config.toml
num_hidden_layers = 15
hidden_size = 256
num_attention_heads = 2
num_key_value_heads = 2
head_dim = 64
intermediate_size = 1024
vocab_size = 1024
hidden_act = "gelu"
norm = "layernorm"
norm_place = "pre"
norm_eps = 1e-05
positions = "rope"
rope_theta = 10000.0
rope_fraction = 0.25
qk_norm = false
attn_scale = 0.125
bias = "all"
tie_word_embeddings = false
parallel_block = true
init = "orth"
init_std_qkv = 0.0468
init_std_o = 0.0121
init_std_up = 0.0468
init_std_down = 0.00428
optimizer = "muon_variant"
learning_rate = 0.0133
lr_mult_o = 3.0
beta1 = 0.95
lr_head = 0.00502
max_grad_norm = 1.0
warmup_steps = 200
schedule = "cos"
final_lr_fraction = 0.1
batch_tokens = 32768
max_seq_len = 256
doc_mask = false
train_tokens = 348900000
max_steps = 10648
dataset = "wikipedia_en"
Each number is 500 + 40 x the weight over the matrix's rms, rounded and kept within 0 to 999. Layers, rows and columns count from 0. Numbers have three digits each.

# up: layer 5 MLP up, 1024x256, rms 0.3, rows 668-714, columns 128-191
# down: layer 5 MLP down (transposed), 1024x256, rms 0.158, rows 668-713, columns 128-191
up668:474575509493500459497478510547583441533524393514499471588505459555433515499509434510516570386524597472506495570513476522491504477534476535497435492474480529463472462520558526528478477526513522
down668:443472554554540499443467504456484483434462445523539494519516482497576523478477543488512490534546508401530557559527500427545566489517487535525507555504454464479478519568429571435518521446451502
up669:481472487512548469469503377561562556554468457513508473482513560514536536471472535516484490513450495508505510457482507552447455552475513492468544522557481537597478504541517505517523549454486460
down669:517545541512523440507455509512444462423417586487558531480534533460516418535530442514508527455584534493540438452534544496526457543552481486546536457530498484493494477498530500454511563560531472
up670:519515506475489564407460500484610492465529564475512573489468512520548451502452497424524454481531467468478530497479509536446519481582546509496478538551478551490431490477466470465489473529510504
down670:538568512440442434562475480447449512507546507506478496498445537584508468432548516502510443568563467524526505554534541586586542473506500453444413551482504517466526505442499504544548436535482552
up671:564583488541535544486466462503547579479489449417511493468555472486506488505491492555523478479508502571446520484511488520472581540495518455504547492539528504522535520408506474505479479523508509
down671:524464483568524471479531448505493471494532471473469473534544529563538476454473492445609456485576591471489492523492466453505447534504511567508519560470447493517504453515465598489468501576502468
up672:423496503518559442554497468545498560548517450488479500432544571519562444514439485527555485499542539520469457510500451520534491540496441507474436458493440518497519484498479496491494511454512460
down672:439541435503497541563520498488509477496537539507476438518509485492507522507513416504448507451519450465494395515505428480489509481523565521523461524537493477492506447408523591579484497517498549
up673:481417469455471485543482450505522595460450485518543444524551524466489448487562513534492558516469485534477476516568560485507561511436521471561504492550500477532509496480518526437510539422504525
down673:478588404526568531493542548487456481472526435526448551514486531466522544465539504501518567516505511574469456482486398487553482562472527484473532466454462552469504538497568527515519377536488476
up674:537564530483507503550471448585531525505450424555482507535529546500501377486511473513515464596604551499494487520540475554496549521507438507499493474502424532493484486537440491499543496526465560
down674:522517504528557497456499462585462480538440482547542462581499496541469531449459464553457512495559457524449542460516492507535460466473398451481465476522523473513508503539513449492545510542503532
up675:433428571488554454465463444533490483495503470552536559550474560466467500504523461523461498528496523447490426533511573497482534442464547547442450511441562501538536468525505510452521506488514526
down675:568533444521522496492480536543460508509499469556419488497562529479447535460507538430462524501495540514485510477529560509556510419500497554436431503399518454459496477452416589591497506500568529
up676:418519481477453577543491476493487468542474477583459512454544569370463504432572499462462537513486513436536565502515579548533483414598516432456475507489442577475486471462403570556460490560452489
down676:511537571424469487522501479529559498456450522507515510472482493488553469482536468469576453516526498535456513424617487526516480484506487529438513499575504524487511517458444559487482472504467470
up677:469448430482582431515487520482490459476506558525440507470456496479477564584580555475483535492434554549488538474493484505460535496502457506425501535568543489524453482530446496438463464452529574
down677:540518513464416451450464514524472484451467533468493511445486565485509483519515504478510507438493455461550472538533543506516507473489531499591574503503497415492484427506532552506553458474522531
up678:478518474477520527472460599417482472569502458449494483571575496514476526464455461513495552620525522550435474550485479483589606483491514451531517517442536484569535476510500489558522495457516519
down678:538565405544495484484523561477489492488443522450532499526498537543464460478519493432487479452493510461518522540481512540470465514503515493487476570457471431551511516452481633440512423515511550
up679:419469442561539456540504471474498463440477496554500543516471537511564492495576474546511538461452514455503552460413503556495516511504515538499519479572461472605534443506545469516515486392460497
down679:515512515514454459438412557478464478485540542475539612590500443513517520519458489516459470529526475484470478478569490499517459508469467525509420555603480533527469530528437555462495500443541495
up680:490491506455526509458576438504474498432572589453581500529531491424508539502500567514447485488500512524376467430492575527518524426544453505450468492529417515502518515517503506488513445422482502
down680:503484560517477401467452494459435549521545542504520513505438516537454503472550565458520465547504535534473533506510493534537490434501615557476540442483477473539479496561456479466454524515500536
up681:494536544459500497384541407486513454544475534528517517482445464482487467538514448455447466477466513526527463498517443514413476469478526460493537499454493535469503519507369469453514527487548560
down681:506543553504471489437450548522442471529425514466562467505472548497448490473500478467537494483543487505507461503472471499557501492497468476516523514500549560481499465484543582486483461472519500
up682:516492473453544548473529530452502520445530418541538484502528421557519506476479545479564535546500429506481470466600473481565523461532484449601466450522485493503455542449502494465567516486541419
down682:417511476424429524525465532538483513514453500499515449461421543466532524509492527443499514490479537543475578506521584471501447487458477562436549528508579439467473456501513494464378555498486513
up683:562484520575488462554399511505471560567495479456494509517546553498464434506581502451535550518490523508449443499529489483544451571532523543499505540460528476499503533432497551487444449481500469
down683:425524541515537431417513507518501458485476493548538468400539516568507437526515472504456507516553558445502496556496473496474452492512513479514474496503444449485538466479519581473521526479476497
up684:496467464503518489496481495490536543579560541468463518460455562511459490449461472540429504489509501488462444517552557529529514521406496501555428527480474495493536506495493503472527485496546482
down684:515453518506502507506458491525452534455488516504513445486473557541460495508494439506576518465529479469473525462454399432501558400620473569539488546452516493499454537540446603465510457512504527
up685:506506543472484495486515511512462531523463614518457490514492530461466410473549552504487507521430574487481422408544499471501408510445512516578486555481500520431529472443479532531478503451498452
down685:538501530528551525456530414472478475581430409552437491527486519582546573486497485533433441427465555475453462489521477435530437537486531495456545535558496436535530481513458377506498490494479498
up686:479466394476530577483469459567487511568494521502538481535441473421521418495545513444488451614550484515602381517556577472458502506472434491476582482486449487463507466510472559493489483492509438
down686:526460511510461508489490583586444484530501518495440472480513495546552516488471507537515492525538449563461501525532514494475526479519449472513488536499489528435504526464467663527538484521427495
up687:574495484531445513505457461438523507461463534538442532508476547526479496489558439589496446582464531517492528497513494537524552509495443601515509508558524505465493431467444514464550537464490534
down687:442427448470535483525487503520483473507508544518420473549462437458562559501471477523467521463513504438475499503529537569508565531490479502473476454489526499451530455558511534520438518534554489
up688:474535529490513540551460512580485508502466470491530464506460517567463510482525442498530454510486486457451430485522466544468439518451462501548505492488448488498561484502510536546442537477465491
down688:524476464521465526436508507479507502523481470482507527565454541473475571488441524449574481530478500522541586518445520503552484540475488566493526458481464497519553509450556450529482552527529539
up689:500542514523561513545425533532508441482470441503481547442458572546423461493435531494458539504493480530504502542589494588460536483477486413505484461425557549551525507564534461455518466535498496
down689:538552534503498555452468519486412538495510536494521489505531478564517519479563495509533486550465509535509436517485457497548481439508507503509466444492513487424523522511519615493534470464467520
up690:494489505491508492478428552546521536450528483549480519423510478450609494478525476485566442456478444520442497471528550474528524539494486489519534484500564524515439496509590522531476471521466524
down690:505506475514531496518489456457418451526445554501557532546484481546493555540465444455462432575531511536497479550461491591488524514443546539507550497500500487476449469519498444504474488494529524
up691:458485442414541435476543493555536463498423504522437476478535495538438399548500548544524477516478479528523496470551471429495505467449465512477537509454451534511499458496418509458435396444524463
down691:524423458478448514482527482544542506523499478479537483493547512473473502497512545523461530462465530432491494514564494433496472502466525567549446471471496503515492484463478525539498439488522512
up692:577556451541493514530525480514538538457548509445500500599491516472573489418487469459470546412525441526516504413548517561483545396484538509529488521488514461516484508527535453503504429450523444
down692:526500448531495479529526515467475529444494514517541534501495533495491495553473487501470463472543524480508552513542521517522412499536577543564514580544497440508479457486500589495516574547532486
up693:515477563565477473494442485527451504443469521558525479515371489536479476498488430415545480477469490533500542485463518546499510497585564449496419494540512514509501524507421524462512513556551499
down693:504474464496503463470509561502500484498519432513464535482483497499447491579524533481421576531485474508541483461513490460543471504464454503458539494426440514488415503540495536576476519491487522
up694:531543482428466432531487500514490461557522519444531512465457433479490504543515544502550465505557480414531484487486483536514508456522478498514460559558515521537483501476504463550510564502535456
down694:515449520509450468433547463551557559500532484507497467501451511527494479489493497467497498504526505429524480542513434471567523520588567531525523534476509499464446487531490520479499524512532526
up695:422511438549508414512447518525545573425502491494470477528503513524481549475558482474460613530504455517515471565482540481537459507456482463509504489439545522494533534414470462504508536539544562
down695:511541405439461488486483536514488535510565417466420463448515485527510444454532558487507439592457582472524518533494517451511499413543454499512522553464501585483404492513518498519443522469510529
up696:540531440507552499533518453499513492527546543507517506531494420580459603533461512550465454525469546490444560460557490525459444481495500482503527483523526452541471554520467472498513541547535466
down696:487451485538490488507475448456523496519420478551455501547517609462538490476561444447530494493497514526559465532462480493431491518464432544477569604488509470461541471528521545488467475421487472
up697:501486446450580549477503491522593489493507498493530528523507490497484476521543558449458498504509472475447440440516518410466492471538514530444493486505497466565492455425561505558522546538447530
down697:503513480464451563540528470521544466582377505562545501480511494508539487427524498504496426431516485432543517528459526481520498524537516437430485447489463455489500510574522485454518528583533557
up698:500521547440521516494441537488598472487532422498535525558476519526449516525554474507494446531563519456543501461522575444456515522500500479454502440485522522516464501460504456472373475516534470
down698:537435495466505454495533496471461528495473515504444493470524544470485533441478517458543550553474525549488471515477507530507557476490464551542504557514499449483500466455451551454518496514467483
up699:530484536524497490499549517462517490531467498452502517511419481529484547516450515491485578557496428527509408515488482518483502500556449529487445442480514489428529545513529512442508517468482527
down699:500477458533459490533474520492553476412439552546517538500499469448550465505456487495421549525485469474479458463497529487489468505472489460467490535510596540467513484605529468472513534472554572
up700:414541543507543528474507493449556553501478446534547486500489496480484518544506411527469525447473479480530509506540455456490542478458533549511536548491447547518435495523462521517520471419500531
down700:525566458505501474474525522431558558456487497569453491506482504482532528456504488518501509492506487564506572415508453548383556487475453483453509480494575425473477538437534424545482558473443532
up701:579536529480576564484484558511538488406510454489498566451529454437481491489515492501492471493442525537507502530528546444518515469624501510546491491491519536498446536467486499549468470465518463
down701:495495518548470482523475498516466458562512530485461472530507529509494469486479526487525518468539475504471462528522467524475510528455584486555524545509489501431559496566526788477537487520462518
up702:431515426433542513553573416507518466513512477538498486540458492469489529442497551445466556518480550417469413516496483528452501481463431514404514472505526486483548544471493529518552535473577545
down702:570475427527532531456522548510534438420439427483504511498509492492489513493485530426488563524490540474516457481489467503506496522504523435513559489430476496528490525509482416559481471501557575
up703:514501395523578438468447430548547499481502483436516434567559509526488503442530529541518504506536478505448533493530538472538593457574427495476518513548505487532490483467525496486484509513561512
down703:557574528504461469512464514490478541564458517504522471496556509504514510501526438552517467451524549482507473506496461511479450543536479481494435450515429470537521485493538542523531495515520518
up704:512495475500557455472446466445527556526559427419494446485478486497538584423545524505445509496490520449503562566486526509525529480499504467542461520419494453491492489518528472451499559477546453
down704:523567493465528474460517528524464426498522519493469477529509464517502504436546516565443427488511462571487493542490472523475431487494563573550480530491519569541488530518464641499437543510494528
up705:481550474423522570463475501536478509537490518475501532492431504556580484512564518481602495471442503498489481463517516483497480492409483500474517496496509510527506497571505426532407494565499493
down705:546530536561530460485548432489464479474558483490543447471478500536506487492520482499514444480547468576560511487508495560475414608503491560487486519493497628504484512505400507588509500451514492
up706:520497526487455521436451516516573557538507421534555515528452518488467496489560534477553421506473548534490552469523414488490425488561490459538458452436495528528397583581542530448516477552501541
down706:558489466483521521447515520489483535449403508473560488490529506510484519444454482487464503521441515444545585527497518557481513487430532544514503555564535464509442431533453628589474466455513459
up707:516461529510490453508527455504528465464538543470423538596533534516507444539463496564468456518522505543588543463468524456593523455471515548499529534533453460466564541457543525489496456550477441
down707:526499566572530482493529427521485535451479554502473475465535499513535483439435510538502511528483546475485394515457484527494566539523550507473472471467441604517572429527639417551453450517445480
up708:463515488453509505600482502511522490554483462472558439505456586529499573487453478452454489501501518538510473493491553476428581435622445434504530509464466470534521565467490527516378508586448495
down708:563512550480421485530524521485434505482382495392397531560480471427499483479472479496444517495483466447567461520488488544596502518546519520539470496521549505487413550486497476493527577517507482
up709:544509477604508458561490488473486517443462541428468491506497550490507454490493497475525531517480526538536433426511486494509465507473555564521497572442563532464515537504472525478487554472523523
down709:487530488583479456501448513460522552460481524512542494444508523548538460445500496465445545527537479586486456528456523513556483483450455544469500471462464504437523490419451406502538530494486504
up710:577512551525424533423517511539516466455522553510483503426469514428465505538540484370527495515485559529553506483519432454540461508559437551470534534464477438495455535561476513499571535495491522
down710:424492486484505500490514464466509521499454444494552503565511481500528548435520519631493528516495491520428507494586515524433459542518531499439475463493540472546437483410495546529479532521554505
up711:478445477451446521499520511424575528507458487535491509466435363524379423427444465551491535541506457500458451455558487507473498500499500519498405498499480422501552466497516483451468498437478499
down711:524558552460446517545486512484490520449538465552522524421461528480490461478504544577413528443560559527476530468482507533515538532488548495446416510519510495490514444521506566531438483482554525
up712:541469534497442540509531496491523496498505497521430468407525475535550433486503504497468410488555505517462482486477493486507507459510562452439506516491489470511481486546488445530495468487518486
down712:560431486591561489522463494516461509468512546466483511477471525477472470499545496523466518411476493494498545535513486484495519482563563482507480486531508495486546533477497631536498468494457469
up713:575556491476501523485546514485526488483529549476512478520538478540489545518613525432484488498463464491567530462537508519512399572485505554481477491495522546534486481480490517524462487605492585
down713:438543528489519482454521544532582516496518440501472501392456498524508455515387497522464421503483510503504539495498449473533475507500536500533520475524522465558482492537531514550478499475480551
up714:412496515536540518490510544533493490474486483572518548562552508543533540504457533505450518509508415471446564485521523557444542537546518476541504554515490500470511512519492421587529508546472509